Weights of a small transformer language model.
Training: a variant of Muon for these matrices, 805M tokens.
Each number is 128 + 24 x the weight over its row's rms, rounded and kept within 0 to 255. Layers, rows and columns count from 0. Numbers have three digits each. The size before them is the row's rms in percent of the matrix's.

# layer 4 MLP up, 640x320, rms 0.107, rows 579-608, columns 0-159
102:170134127116105116126139099087129126090142138143112148100131118146150116103153141146159149151125125176116099102115129144075128103085140155134110144147110181125106127085123114157106116114104143110101138120139133099156114161135131125132116144152096145110143127115115149077135144112140116104108123125144174113176129135133130139135103180140133099119137126178158170133140108146140171125146175108112085135124122104135112117113135072117136122099189146128148127164150126089075127146152104
116:147108155154100129070139140122127070160127162129154166102117094143148207106156106124157126119089123186142136118154108165116108087172152147123156120139125107122130114143173085136104135123125170146111117132151143119134129129123083126099097145116124135117128151120137115136114142102146134135117106152115109124120163098146126108106077104101147118101131157134130139176140113161131148136150101120160094113140109089115125096145129156128088105098124117128167113154132102139137100170181113
090:128112106111099126089101165177101137119133097128130117165142089116188129181126152147118141086108149130129139102115105115149125084078087129103119106147130139171185142131108148119134151128096130156160130140141118149144114116131133113130147125111138129097124111092114101090133134134086158068151100121138162108073149168132116126153149117144156158136121099145154085141093129150132175121144146091098071083090123136111133097144112160076121146103106136143160144182144121138129134139089137
091:119132179147140095138162114098123138155132168148149086139098128126108110108130136146114118148121067144119126081133103128148120129191130134134107145113137117096119094155144103116105140136134144125127131113114146145083075146133174080095148138101140119162118140137127106092158151128110156090102138175127142123125161125149135114154112091124135138155117095113113146143135129084113093120041140129111125138153162166121109126133132157155092103114115184131135136117123187132138112107125175
102:127101115114094144088146125120072120135103110111109152119160160135092084136087117098157164179111133160146194122165133076097103152188126160118122145098121133056123176129127137162123079098162135122122134123205109132101076145124147126111113127133127146097178094103147223112146129157131143120164136132119101129092130132161138109155121116103129137114127115141143119104149125132113143158134162185105128178109124147113110170139131151138129117088099117074131165127125148103134118099108113
085:111129130148149156102120148152163135120130133111149163132151161160094115106132126144147119119143151098084127168085130129164116085111131128088124148129146148147087125150134120136103114156117134083116129155162128112127149130140129149117121140148137194092152110090116140103107175161142148114107145119142102121118141116120105151133160124118156135149132143162150159143134124112106107119104114055130134142120133147083115118112146178148138173172191136097096103078142121152164095129131116
101:128111135125122106103108100108102123096135137138155133117107087079149093079152108112148129155154167140141087098138138158115138139161095182152111147164121119137152114155118093141077105133118123159108152150125079116125117152108149138123131148177139127150137123124118102144127171107100154105173138165157102155137137107085145138127103122122143100138146110115093134171112159134150108116140118114132125135087132146149126121121137138128142145149140054145156098139125138097126111118149113
115:074112120107114105137138098134113100135151121137105097139156124113115145136111148114107082077119078129125118100145150118141103159156146120159156155141123125150137142117180155170129097130131088105103140143103187139138141142115125096106113115149115103125093089120096123145093141143143151095136118103170089172116167165126128124091153118125108099134098103126127135133092132164123101105128114143154118135109155120114153175097103141118130100099157173145114130109152184120092139150133152
092:176118100120158140117129086115103123101118098135124137128138111121124121131097087119116139069125129161116118081131127146090148142090118134165156099097149122109155097121102078146095155132179107141110162186118129165121156083162118104136154108122150114153095138128141146112111180130146157134132137106096111109125130124133161131150084101155138146135111166129114130149093135098090134094186102126129147121138118124103129155144121132156122162086097177116141103118153124149141109136125141
106:123179129139152173112156087118145132144115131097112158184136090132183092083146135123118088127155120115136147069096147100112128106156144102134109124117121129153125118110117132167068136136161076142107127115108076118138171120145101103109114154136135134121140159129112153146060148150109103117144122139108147167167183147105137117165102102151120134144116113115091138142129093122155140126109131150116142127109135078102140087131133110115153142108110142111157064123160154111133105145158126
099:076114157108123112115138104120165128078151145120096159129130146105139124119119146124099131139125151145088155116140144108147135137122156134112160121114112132161090123135118094125120115133130098133099195093163149073089129107100141120111137115144155115128121122121152131160120122139147156080077153097113175154090150113115143114140117168125179141109118103123148143093113164153140127129118150121141090112135106121085078151109156098152114131147161098141111080190119092093139140109119153
097:110099161151123095122138161108141110119132113138084128119161095125178151106130162113144129061108122115134130162141117168143112095121121119099105160103139127145149055119066105170122111113095122154125111148122125117137186104171121122119113154153159141140136127118138113090132134165136124118102139134116129094085128115141143155133135166151099071096140144123157144131154047148137116158130109156084124138123111128124085123131164132114100177070102090111128129144133090142176134098139177
097:140105125108138111093161092108114140136124128140127121128139121122155171140172065101092148125124154127132111135076143112136128129160138171158104105122166157136113159157099176142203121144115140104139099111090146145146143130152143130086121119096125127101124170117170122088128129146168102119134148119114148119146111139133118112155129102164086139144130092126130124135150099103115115111140093101118087103115142086111128156126139129108135135138106170098064121129107129193124121059120160
106:107118160134123132190125118129151171155152149160178088165096114116122127133120137128129128121132118127172123143135143137117150096127098115132121134160127114104137115110140129054132117107145131079160135121141126145143103110126126158140166135135120114158117116102131138099081105055133127044144154133117111168127139118159105132164121097089109121152106143132169131145142146173137113125089092129134130062138121089161137119139137117123121153108135112123102147140085133160153099109162158
099:107128168154137112102108132130095157139086152139128083122142124145091118149140131104136172135125141118147159191095129153110104147116131140161131132121131152119119113098101162103170077143064095139117092082112133167164086152099122124105109114106131148113152111118125112129135155131094123105122156137113132113137119140145138089066147087098146106113171096152126127133160092120102109125137134179136086147136152115120130161116094157112107143142110116145170117102140145134111171150099125
081:121129143080126128103085173167125121146117125173089138123108069158080082152077133115147127076136124116125108127141106096118109139143124131138146151146118129111119160135111138102121091120117140138090088111117120131184139158155105172123086071109142113179118123152092154126149112131101143119121132114094141116093090158154079078124105100125137128152126149144130101156140137110125121097129115128134149166180166144116134151135116143155127149170143155118131139131104133148113125153133112
092:142161131125115089120103113129123124129119104148129120148113152092118132102133110143107132130086102170117116113087148174143112106137100088120182128134125110142128132121057165114093118154093107106119108139106123118141100133124141081108081135153122120146140130094174132103134154138107151118127088126146113138075161098106168099112155159117112119100101138073135160153110133119167169120102111147113165133079121128128177137145175158164104132142112091148075141153132138093118111140151118
107:088154095132156161114148128156117145106136123127120154124114093134085116133090149111127103154139146128104154086126119120145132123154102103116156180093135133141101089136075120143136119076087148129153115135187142112094117112103127126116127148158149149130132061121131171097121142099098143151079152123109115136131129134130124149166153134115111149154149127114134092123108136152126095123107174110108125113128151106119112170187103119113134115130145111097082101129128113124152123087124114
099:074197099167122068128184103096106118098144125109127134134150139140147127125163114122129135128149140120142157075081137088136135135137135160160104145117097158084138156172089141142070128139106093164149149190108149118108099110117112122163150105169140139111100098177115119126126139152125140162121171142129154125143118116144143118137142120131132143122152109111112117099118123126151132150082114123109127130115140145112162160131108084149161103151113120138136140164136081111144104127130142
107:136151160114123145110120146125148140170113111142172162141088138139100147098099159144134114160126167127147157135132108149147114119142123142094120131095085148168165147120179112158223153165133104142135116144122124094117162111104142122106071107073125126119108166156177122127124092166149151129142130165118122119153157135155122130137109097145113108116115167154111121159124127114134110111151154107152157143132130140142143081149182145105152151130136189148163130075104136136119123131125114
107:134110093139169112139107126125117145114118132058126130139142209102127104134126093109113118126088127108152144151130138142174157143127114130125137095130135181124118139080096154115126159128115121124113128138130095132085112132101097145157078111114140087130141113147097111127111132120162141137140108129126140102112135130084079143151130127138114097127149115103148112142094159124094156116093129139098151098143088108104103150170133157107091115100138128116127143130156136128146167192106133
097:154148125150077128135083141147100106105148109135081105151111110112121101120125132082132072133099145108139100156150075162131111114136137156124099151095091095142131160142135096117147197130134148112104102118116134182165166144119138106134147139114156113166129122148119145154141125130133134150152148099102111138115147090121141116092069156156145149052104123097126159114155130149123125118167125084142124131138133160149125194116116156111132126140139131124169144111091096131114113137161081
086:128111096114130105135103145121140128138112152132131093137123171152133165109162155117155087148152122113145139118157093111112140106119134141099129096182094151125106125147099171147121142136129126105109188149120137108129131186168120163107099146091106160117113144125124074131117149129123117166133103106158125097117134122185132133114132099120159085146168110148140110095139090142116130163113079136132116168106113132131132104100153137134202101091124143165103193088139120112120130134130121
102:152105127126144119140151108152194145166128154090097191185121114131137165115131103133082153110159150122173143143153159116094160102127121139151072125100137124091111121153151100111131137103151112152096145123129131081159135131170142153098142166133147113126121141125132136112127119125132131181150126125122121146138155091139108124116100118077137077127142154125135133117132106122134104123107110090141120133097141127125114080115131123123090141120123125123143134150085126091110126129156083
099:157145092111117095101118148144125132138144133141125136122123101107104125110083143142161124111166152076098143134090127156104131137116148127129104103156162142104121148088099114146138126100093077120152137166131137146173162121163158159127125131132135125151095144120136128084134105144103158148122101099157182132113166155133092154127140117146140086158130118097088130154126093112109110138154138143105145130091123140124112121146073084109118158104095140085105139199124132123147138113125105
094:120151154148101096129130134143165102153133102092143103097124091087136144118131134106154133167138134167146144132135138156165121117079143115139147104126154090128147128124168130130109105145148162137144120131142126136154145095158109117141106127097140141144175139111176145131128117104129108135140143104148115162106167116135145094137169130142128115166092126097090139140107137125113104090149083141145102144112153140094093155125165150096092139135117102130179128142123102180151093118128110
107:090122126113089113142149097118126136083136132107090104140150127113136144143123119160136136104141122202122111144104150091150150144132109139146157161078152130124136161173126149101117125124115117114113087126146157146108128170144148112154122058105101138108114119059137155129168108126158113117131110103094107130145115122125138142143144112112088152130127169145148130122101149117085092161120092104115145148120136134148099169111106170099091083106110134095115121142093159109135110170105122
105:117127155151112113115120115127086073104106124129130159143159105167105191114097137086124100147125104153177116139140111116116161155147107106115116137147169149096074145116140120106176071102109133135128147178122174083179151171149131127116123163124100107087079120116124145135135150121098132130157089127108083113121126124078135127145089116147130132151075140142123101125094134132127152127137120132134164117101116148088161129102106130145102142122162088169167166172153121134101144147139131
084:112124138121147111095120123145101178114130122125148111115128106136129110098160104147164114094105096138147122091105152175123100133140156134143161113093124119136123157133129112146110108083138117131169071127150095109126117126098141133162152106104115112094092119132115141092160120153123146129106087176131094158149137108105140127128143156131081098138097136132124118130099111127127087155119154103117096116119132126142174134106137039176142186128141105129154166104128148140181099139145117
099:116129132135072119155121118106079142154178123126132119118135120126153128116183112120106120117160131127157146112144113105160165133108073103122161122147155135126131113102113142101119100134115148112106101161140165097161153145127130139131120150101117114141168145155132131112127128143165091164122137143106172111142099148101126156098138127107138122118111125162197127110132104145124177084096078125108163139121141089160138134124113118101136118155116156176183123127177080087091158173122153
# layer 4 MLP down (transposed), 640x320, rms 0.114, rows 579-607, columns 0-159
100:175135086138122166104115162183097151098136089177089113142154097105128134134149117108109136154141118106121114140106128113154181139109133124135135138152117117099105164101118123146077138119112139129128136086111113116112123116107123098168131100163116115134128094120133127149142157131104117144131131123180147097142157152078119093135128148085149117173075118172124106081082111158145114104093146127155127089112139102169114104115124119142139139107132112073129142144164103092092079126150099
112:135141145114133149094153161137108114108119132127154144149070103124175103099142084101120152102126154132152139149127127168106093081154129174160139133137131110140162128137121117145085106123156155152132084133148147118121100104123122170134136192118147129130108106173118144136132168139126147125145158146115141184102131060127120149152124139103109107150100100138129104149077129144170107139130111103139127091139104150132100119155180141123123103128132156098111115100117082132119073121179127
092:134159127095106134135137103078127110148153157110164132153126151130121116101161082110129115132102103112156138123145164124096104133137138119109161129129123146132130143121080091151154139123133154089120148151131116138155132142149151099111160084160167139167125104163124138149142112091159167124115141100119106123169095122138136170163129109147144145078159139134117131149125160138094155125154104105155140141149134106153118107097135162173080147133107145111154146163098119138158146112142127
098:129127152117117174136140167120129158094154123135155154149109138116161108090117119145107182123123135111136167191124137141155118128123117101093139134111102145159137132139116174130144101129145087155121128106128139130125131109117120143167107121123106101116118092146127115137146150108144140128162150113153073176092152140142092161093116118156162138149138150136135113076115108113081119176150104099104155107115141090126146129127143116128083136123100121151182102147088147131092136081131093
103:110143135154120126155142097153134128118139109117157109158116106147123122135137117138121119153136107166125126109130071146148112096117142089129120133119107118140145155141099132120120133069128124113118147125122111124147138115162117127128127119155097119126185112110126152115086104134114153135156168145118138064164142133132167141128103154132133080123156131179161133118155130103093106155090154149176147104115126137126085087102118113087151127114112144109119178131138086121095159092129121
094:121077136129100125102117108096136136140130127134142157101112120136132112132128130078094140119094101169148135144128126093120105081168119153147110112135176095142136156094163123128161154119119130140108119111088122168127136143184141105140135104126116116154109108137113152136131110120143086118176176151119190077143116125115114142142080142165115110143105100135134109153109084128107156157141124148126156096140130088192117146136126129122124130096130139139079144126112144119159133132123108
104:111109108132124091135158132145126121112147141090160084105136057098170137142127151153138091144151132084167126135101189094131115110145154127097130154145128129125129118138128165130097125125135139121109130108163109126057155136107110095134143119151129109123167101130106123085137171092102166109146115114176089113119131144136123131115169145122195091128101116131094165117119131138114130143124116123124110162111132112163121094107134130156139124090139122088165145129113083118129121160161113
110:100145120126115148113134121130165106145139118161108075157127125124122082115131140162107117130114092154096108159151113111127115165129116112139062167156136155135147145077121129182105151122069121078156162103111164166124132181129104115142139150113165141117074124107165162139121132160099109145126121111136118133134147151130156150140128134083122117122111148087157097137086125132100122099078135129146160105098129115111104097159092143169133125133128139110142118103105155122136087178098115
088:171125142094146151089126144123118111127140140180104095121122142133122095122141154161134110133138102137112147113164108130122135087156148089127137154126128105107142115082120179097142123130103108137109141111114150168145161150106106166104126153093139134137150088115112093105132141113104116071135125126133122104183121085131082086081144095104117128099114136077141105148138131116137125129146162074090146154139154147130120142141094158142087154157168163134173108108107102159086147136129110
102:094142139111111131114111133123120164117129140127170135127163119152094092131131104142157127193081104147094131106139093148118144112107153144136100147080123098134111105113131144148093102135114120124137114140145151132153145121109125151141136100151109111168150184127103152107123130127075103093133120111137119106125203161141137105106170114125154134121165113143115124150134109126124179168133132104107174157166151158112117196113150143165113110131141150134082167133114139131170111137112141
096:116174137145078147135095085092157138161132132154121086135132112132112123153095128139132105211139129110131097124129111125130132137164103130156141120147137139094190133140138182119096161118173131151110114193090131161126129123135141152107124091138109141129071142138094150107147135142112161161112148143107085141182122156150126146120111149131108125131121145103144181140122129107102132093115145170138154138137142080111141115070118156139124114150121172139098140128126171127128147146125110
097:088162106163083132112098103088114115132141093159120102146067115129125160137092141134151112115135120121134150130108111169142103085099142131107132183134140080096134115110155124122105094117129123121129117133141123083124108083152174128143114113108095093101090144119182160153139133160094125155129123115174128116174147147123144106098123104111121148112110143106136106108118146140124176111091115144068153117128155097165140114133111138092131101165091095133072137133140187132118132122120085
105:151141117152062105140092121146149155161163126101111123125123132138132094145081140123123130124154124105130086158139135129111097143070102127109117104118127131113126154114140121110071114120108107140103135135153158116146134132084144117129121122117116124137128106108122108140103123106128145132123147099103101132146174138082156182140126132155115124128150160153139097163156136124128155144132123165113074107122097108139111171110160113153118115179160102092152138174086107143135143097125134
107:135123133096167143123109100117088121096111116128107144160128155165109127138100136159156138103135121141137190127143150155163113150108104184152114143129115164147172057108121134112143128104152117131125147151130134145119111127150131178118113156145117142116100109138113096094088101082153109095137101117147103157133141101145096141139168128159123107112074113182127138142177159144115129156145147106118119192151097149104111105111131160122069141097166079141151145105143146115124087109141129
098:088133084089176143124120134164157171054113142163114151092140133151164128115137129112075105113124139119108101110163105116113111140116110088097152137133126140117145122101062117115137120118117099153136116097127150124142124091070112122112181126088125099110113116112092130126151169141107128142159143099142134098125123152127112094146142106136098129098149118153125122134103134093101145133132195110118113101119150115125132119139071111136150108135077101109184122124115149141133152125097135
098:143099113140096145174129110096135153087132145089123140178096181115155153119135166135124088132083118162184154125114167155145124109121151130118094116115119149199155119144118139142121112119166143133148158140109114163119113113133149098145116149115121105110132119115169115117102109154124114168124102134153105132169153122146145161150117117071101111124107108135128138100140115166155137132120191146111110140110082085121154099150128117111144132126143133153042132161142083137142113135122154
096:134119139161125081137089148126139154161094130125094097181128121108104122097178158124155124122176104111130096121126108115112137150125091101057130177113121137075116113129148164161126137128148146159141144111124115131163139102116110153132091083113131135153145102096149111118120115140100132128104111149126137116118089105120118120113147129112121075128166110168132135125185103204119090134151099133142137122134113101167131157134104106127131152108161109130066124143118126156146126105075158
103:122101122129103157108146165104108151172145179159111153131116163104118100102115128129125120134114120127110114122128140125149132123167126155119136110060132155141107141125101114157133134101119176102122098098136168077116132139125178127130141167166119124103129102118123122109125128113134134123149104151157107167096134085136115133125119079164112171153161147140152100151135120151140151120137120107125097114137124135116137163128142157160112142124156087094056094101140145145143166098145117
100:138150117152072072117130109118159149126153123157125133121080135175119106117172156149095111118166116141108084080138130142160156123137110152108117168113101119071122154182114081079110129119175149070082117170110136186119121109131140132107134139131137104125127135131108122144155113094149092164158147141129135134138188117153132135118089115187138149142089117147155102137132157122072121148182103157118144107157143080115105104120130148130106100112158129058080114115098076120125100131134140
106:158185133135168157162113174145111125140128129152113125139101113099158114108148165111156155093161142122123186162122120158127138156132146137112151126133120119111138119179145136110122166107076147107174117146121122100116138122136128121118127132101154137156153156124162167158107092141151117168173109175140124139110118136103152079151100145109046108081150133109135083095113127156091174100116179146156155115121118134148123110132160120117153089155116102150142073101140120139127140100087128
106:115084108112112153133107132115074144153133107093154117125144132162113133142128074163184104105133144136129097120136076145170149125116112172119120092152145132111116167153124166144116135151123116097118127156141184126118080118127110136143143157143087097134134121160096114111163143135132099129107142161116110116173156144113100121139124093190105141045164119106190138129146113089147135143122141129154132125136147145064157136137117152080127153140140145134135090135148119157146093115143083
099:083100182152125140166146172090175147101138172097148154119126095112155107156136168115084159151150109137191144108109129106131128091121151128154107127160124180098134162133105112141141107131115120155160139117113121126122160144106130128171145130101103143113144106141083170113104170126087127143120118126141171108105098128111102153095178108105134106111148148143160145091136134127111112117130180148166101112135135108111158143151126100196166118114152118112086131152144145154145109099152137
093:138126095149050128095141111108149142202112109091123098115114164146171146182150108130112147096121143129094116121144147126154175142142114115101125135107125095142141146145159134116126124123151133091109167121116137137107119111159120109131143091144138126132137112089125169105146085142155148091110122155112085164122117160132139117112125126097113166135119128111141116144139131119113123136103160121078137116092148140154163138129095095117110141127166128086094126146171129102169145076116161
101:146111071121093121117112147128127147097124048101110146113143144129082111150129142093123118170163137155142079114107144118136141119093182142129156110080113091171153131113091158122135132145118116114148144118123168163125150152112148136073120134111157130119150157147127148109145118105145106123151098102126105115146107118140146098149152123148126162172141141125104137119071122158151169151180107132119100108132119168158140151130103110160112169111132124100119118139155187140147111117121124
087:084139124125077103092109121125068129122110124132105110132156099161110107124100080129102108138131151115179135103133159092114125151096133136129124110129124097165117109134148140140118162156163133138139125118163087105110115099135110097105122140111149117127152133122105113144191153187162121110141133130137107133162117151115154083140096169154152110161050113152119134128090143135144124137113105139123117186129122135150112138102152155133142173121123124129053104119135158179108118160098145
097:144116140172157127148125136111168147122168101100156119099160113173111072160125114102123120102183110080114131122164150097135144146104108134106150142152113111097097154095114126156106098137131098102150119117169122157141111138138100147138138131110136114095100138113118150140157127164177125122094140130144149115117086152120083155111134173084120111138122144162165159111126097120154121134151159147128145095115133138127165079141132123118123175147108132124151111126098109149071126143124110
109:126137119110129152155134131136133132118132141118131140111129108162092127111092112129098131156123112162095189142106086097174095147126105098138169150191137187109137111110105158092115120114053112114160141125128118164118122133104132106151140118119106112100140131128107155135099164138167182139133109127117090114137191118097098108149148146116124130125133127132152118121137138150134149123107119161141131072129094104119146148135173168111094142150149118154101097120133149105085147130133090
107:140087144159121132126114143151090165103137148155120118146140127107089158125092104090149082127127139100129145153137135156135114159112097090171093150144127132122092134114112158115116090111103088126117141103084105042106153105122132156156116099139179099073093102149091087063157144154127113113092125108116088143103153139062146113131116163109118132162110104161125126095157096118127159137108126136068201150142145153121157127117119127110143166133114146110154140117131090142132125128148125
096:149125115155083122131150158115095058140102130133140127153123118110153125137111164135119124146129105122080137134136115113168105118162156122161165156145149159136112150153102133099108119103181100123151161102126138135150098126159126124097097095145136121128168101121134100127124107140127124138114131123105108107108126149101137131153156123110182133155134145087169161132132106128120110128083134138135170134150129128143112127115126095134118115123113120089109140177137166079082153142088122
# layer 4 MLP gate, 640x320, rms 0.099, rows 580-608, columns 0-159
110:114118105102124173093085152120104162122113112135151133128128109095125087136108125101102147129142080085126154148124108086135168136115118066115150135109100164102110141144136095112150092158112141148149112097121085111143121124149133087135117088115166128155117096091132113131110129122071121139131127105108128102087134172104125166128147115145118134155108106140120116096106138134097152159092116108085129113106115162137132135146089149116123161146095132131106114133100139131115127103056124
091:122105110092164144081125173170133115068139117127105117130143123143096114154111079170107156120140121136155113123113167157152118115095151124124162118133126150127174146089116092098079109128128100139149111117157127158123078147136152123084134130161141086114119134114112146147101090112183152117146107143113159114117158140122081148124071082173111066091141123114157124110118145136145123124155122135143151143125154103101135134126156125131122080110110165162107144126115134129127102120093084
091:124131166158125128095166104110129116116124114153067150147187093107131154137116109121147121131114090129122076104133101147111128116144147137132107150127122137116123114106142106156151123140094140120110090124120107118122116148150138118129131118120148130165166120123168117105124097179123115117057141131132110146125090092108145077130104165104145143109133142154127159139162144083119125104153156124164151136125142140115160107130136143072104119143126150160076131134090099147159112126127165
105:168124117139127145124108138147178147103132112122150106127098108082122156109144102106131121158107165109130125157120107132132146167046158145111129139159142141189149092140123104130107135151127144110110153150083189103122125162079115135137210122092142113129143146136175086154161157154107109124102102130106141132171133124096141113141128103121128128154111076105111122135074129155145147119152139155155104129118117137137127128152141115125165150147165136146099114147143144157123124101172114
092:103135146113144185134144155157142125187108125131215116134134117126140107119166130138135124146131149100099142120129104137111115160130112162081131138140117142148086147124117146136074082150109114110139122132148170091117138112132105152124130147153119145093156129092146110107118154126132180129093105146133119138127128171075185127094145121157156107141145151110108153087147119072065101152121153130140149134108111163080129111102141130124129113155122132112072111128130134086109132150140146
102:137127114094157121087132173136156117146113122104184125091113076085154123100146111134061178148135113132115135092149119126100119154150118143092091125156126122123129099098099117146099152168114134143101109145114111102102153120090159083131145145134108123163108127111092101116113164141107146142076108131117110098139119116107186122126121138132121123104107125128121106137090189147182145158101111112099160137156163155164153157141140157162148178120140079110113102117112098135196114134145105
111:151138109161112168125151162178123147128100133124140125107143133110150126100141116119179153166152122099124151144123137135134171070099132116080114105115110164144127147130101087093116154097143156193097164144132119095111109129130114163133154118093100149136116107150130118116127136090099099132128145142097148122121111134143087125127120112081154161153111130139144108156131129154143159150120156159121126126113129112107126124149137115127155156156092123107144145136125131120133106125145160
091:113167110161134132078135169137134149094183154118117123143113105144150159093136122135126143110160128113112162119112084124206121128156106105161126125116125169150148113149164103151138126111158144140145144113141111128133096116101116121151114120186109113092159133124164208136109122147125105123053128112073128102124119125137101160090156145092141146141154110177090081076145089161155150153120115147138128115116160160109129125108142133116174129133168118101088132150148126105137102090116155
106:140177135146177129106151120098140121074138132115125122136096109136137107110128183113113107155133150134103135127125155106119123116086131117140086086145145131143084096126120124134122163108119123151149152108121094144157131098121135142066127153100163127135096138132173111158105149128108109188170126141099171120145149178158147145148158096116136143133156133117124163139153123132114138106113134108129135140109127111158112128117119092130122159119111143145100107146132197144117108123132124
093:120139118108162140095147122124152149152107149098147162148103120121150105134106070134139132102111101089119122154107156158102168112113107155115109087099108127096173114102125102121105177104116133111201128136148155123141118103164142139131175151107151141137117127109130126140107124132109130137157107126161098108098158153162092106168131118114121129115106130112094130121135137181119099137101146136121150183159164142096095178135129146145143154146159118156131103147099146152142128148110139
104:127120132134129141139134114130111141127103133103154123147128128094140121132108150104091107148140089133150136137127139086138103123135107139102133114135134143102123141131120126127121127131108118172162158150144139125164190104141112118138128122146135115132109103076111164099068114077117078111128154160125136106132122107102136134098115138147142079101123150169121141138136155129123134165118133095096183104125066093136073128143105111172066179101160127136107132154122122113140144090113127
097:162153117126128102113153116128148151100121163097162159144146176115146104178114139118102127123117134088128125168077139106084130133109107105121090126142132124095125161123144169179121140129106091145109140110143143149130112093091146118129159130130105101090159101136131099133118103140166160118086107093112144090139195102105162154152125128126103135143088155122090137085155111117103128147127136120150144126120094150138126137095160116117111154142121158126148145143108153110178127066116132
105:115126113103133163128098130133100155117167125072165084147130151115115100135121090121132156133127131146164144104109149169144108115087128136151121092160118099120160135146181174084124120075146150135150121130128130166154074086080139161154152135119121134091118064105123136141128154069146140147145149113131096127149175177147095104149157143157147151144083101148166129144126169172105166091145134131119139088139139132115092178140106161157092125102141113146161114120147124075110094111106170
093:130111102105105148124149128166141170121141131122112115130145143107150122100106123111101140139105100143120096132133144111152170139168106152133099117160128084091092152139097106100119135118138096169152183137099133120065127103116114128155143092106136124104160126113140146135139203132160103116087096104132117082121118149108113159149146122126075134132122147094137094134116119122115146135081170159060127116110126125140101133145089153154164164107108145132082145126106148176149157099110130
092:115130135117107124089117196137132089136141136158116152126105120127181099123175117103100146103166158121125149168179120101115114128136141117129160086113132130087133108098121118127116102156088139123152137122122131184122095138144111136103133136128130112127120128141093097108114097138117090134108175148124124151150116122112110148113098118162117157136158114159126087122115121118136143112136133101100081150106129114151137152173156152158147126126084139093175087160111109146155166167138088
096:115163144126111144149157122129161118127166141094137165081120123152157125118130080146113110155114105128118129067116143142112119147078126090119131123130159116107147156119114139101149096165083106140140105155079092115125149145148139072134146128133118132121134132153121104168096128114110143146164179125165128136144171154149136136140165090119137124149116159106111141125076143122135131171123137152121138132137136153126189115135171130131090121114150155152150148086088168130158189164124161
098:167072112103150165138122128126150117166160158121109113089141155106134114133107194110142128160118117132110105160116134097138153094136111100128133138095128077076078146121172120125116095065133140162106116135122103099132132130103180135174117123139121089135148144090101129149143140128109119124114131176108099116081145119152119144111154167126164107110124159121116104131122092118128176136119078122111142117124120099105135141171141115108146102149099143119107126096148086108115135130135145
095:104138113136119111121167089103095140108142123154146135115113078128190116168166174153137127150150128097131117146128150077099123131150113116166097140120144128132125129179148115139157099080102141138168169160087142120114139062137169137117184166147109112152144107133132114124144130141119141138147155136107148131169132118131146117162139114074125110106152091130142124092116132129153151132118150102142145112124131132138140105132190111131110101122121138166163108164110138131136100124131187
109:150109104143127125127108122101106150126166153126083150109109145188163104116114113059108145150166098161120146188100136143110122098119117104136117147148122136119131116166136160124112093120108119176116126164116092115131097145142105114138126132142108170115104155145091130129114153131105151150081101137146152141145144133145152147097152098137142157147131131119132107178131158117121139140113104180129151140154165069117101163091089136132079148119128114097110110128112116104155109142124141
103:109149156138133133130142120117140130141151160135167144114165120059172102113111118170124149128112162097124118167079140143172156116141098183116126135118078124134140139138128098159152077121100093133098112149118115099123148145122117135096145134174129160128129122117112133148138099138129125137154118131076126110082123144138175168159115112134096109089152153171180115125116154152148096108096143109115179155136144131135157096118109137139068134103126136151156133111107129154181150173116145
100:103135096119133144122148134127132098198109180116176105116113171078131121114134150145105160116132147103123097098152124173129075107108117081133104106132119107109117157102121089137160126144085153143089132091176096105165117141110119132168120162143145174136153146141157185112113112140128148119104121151135100114147103127089117147140107104114107166088127102116119128095139142121115152144120119064101098136102145128124135129137141103119115147097136140157144157149135091165112155131148100
091:103121130136124110094121078157142144139132139107124129091130155154111153116142191138153122114116116081141113109120133131078181126123181164090168108198134129139144093123095159123163150106112104107141155173139134111142168116110112138111123161141180100126081102135161077149165168125128122128135082126150134109104137130149090148110114160094176127100125127113137117085140127090098080128141083161106106160122103121125102164117138108123140119119129163134148122123137120152109125127121126
110:133078093101075131118122164152111142108108132079135131112077146119116126110152124155066122131116109126147134123111099132154149109088133118117122113114144132106116154145085109165152106138178134173125152139139156143107114118139093074134122131138149135134139093115151139115109127132150164165139143109154134114125135112162113142130139070140106114134152122123133172152077078162127132152154122124133118096098142109156150114131121102093102118132147096132155129136134166143104146122159118
104:124146124097163121111164132114155110129135138108151117131126109097130121085105122135164135147094127137115146125120105093143153196151119088105104135131163128117120113130119129172083110135097113174164111145101122195119111106106157166142170133119111133139112146171144100127112124119151169156117101123113055147151142133102088148131144141150083109141140118136141137107149087093137104135141204140136169154124106125120123127137135110080132139143099127158143107140171108118144142136144130
099:113130108087122176103119114135121117111155185115132147119113079105121108113143143124132140129168119156161160097124160133165157140149163147139152110156102093127177126139132091157099108149139122105131138100123124104146144133099119105120138135092117148150164189130154105151111122127123117143105129106173160148098132079135149132088145130120132137173103169083125102140114117138108122095131105125162114120151111118108131136117117111111134149147095088115127112129153114147158111119109120
107:121096137120134115135139134110140168104143140161131145137116091127128152105173129112123159109148152131079142126121111110088130156146141145096109115153114104114088108124110115157120091157143159136150117125148111137184124090125157148167109158103135112138138123132128077110146131195134136153094144114167111114163107183133149106128153148173156098128160081106113147119130114172173126125107157104071163121114123149151101088143093129149160174139159112166156098136119107140094109138144144
106:133170124102145135093145166154155143148155108095123148124085130123168102141142150166122134147116136134113096127097144172118105105124142118122146115104101131126179156116111137121135157125156107078119108140138157159088105098118156134099127143131110163115151107141163143122129159109104113157139136150172167163113131119138156075138154125117135136137095158104147149126142119152115146103161116123151147128121118097104092166085151148153158120099158131159130155078123179119114116172118156
093:111128126127097124138146127130165122100153150144156099132131146110115092098120126138141136123117138171133141103090125095129089083181119087162177139168168166153134100144106104144090132109156123146123142143110084102129073128146115132128080133103122182135089080135156095112093118109168087141087126145086148120119159096069164149119125125069136119160149132100144130146149160109115112121108139129157157126116121120142107144139136125157097106158132124130115172176113123103102160150113123
102:104121110118133150131116144095090115074129119122139122126133138132142101114136122103106109162096134119148114149089149080134075143134150097105165107131143099117140106148109126119116081130134178108163121137128134073110141136139142141118182150114140155127175166122142119096117102174162107154180127156118177159122099132125108137143163119120143140098148131096118155102132102148176153184100112100167148115126148091132179137124101144109085150138142132190139119121127145097061129130137161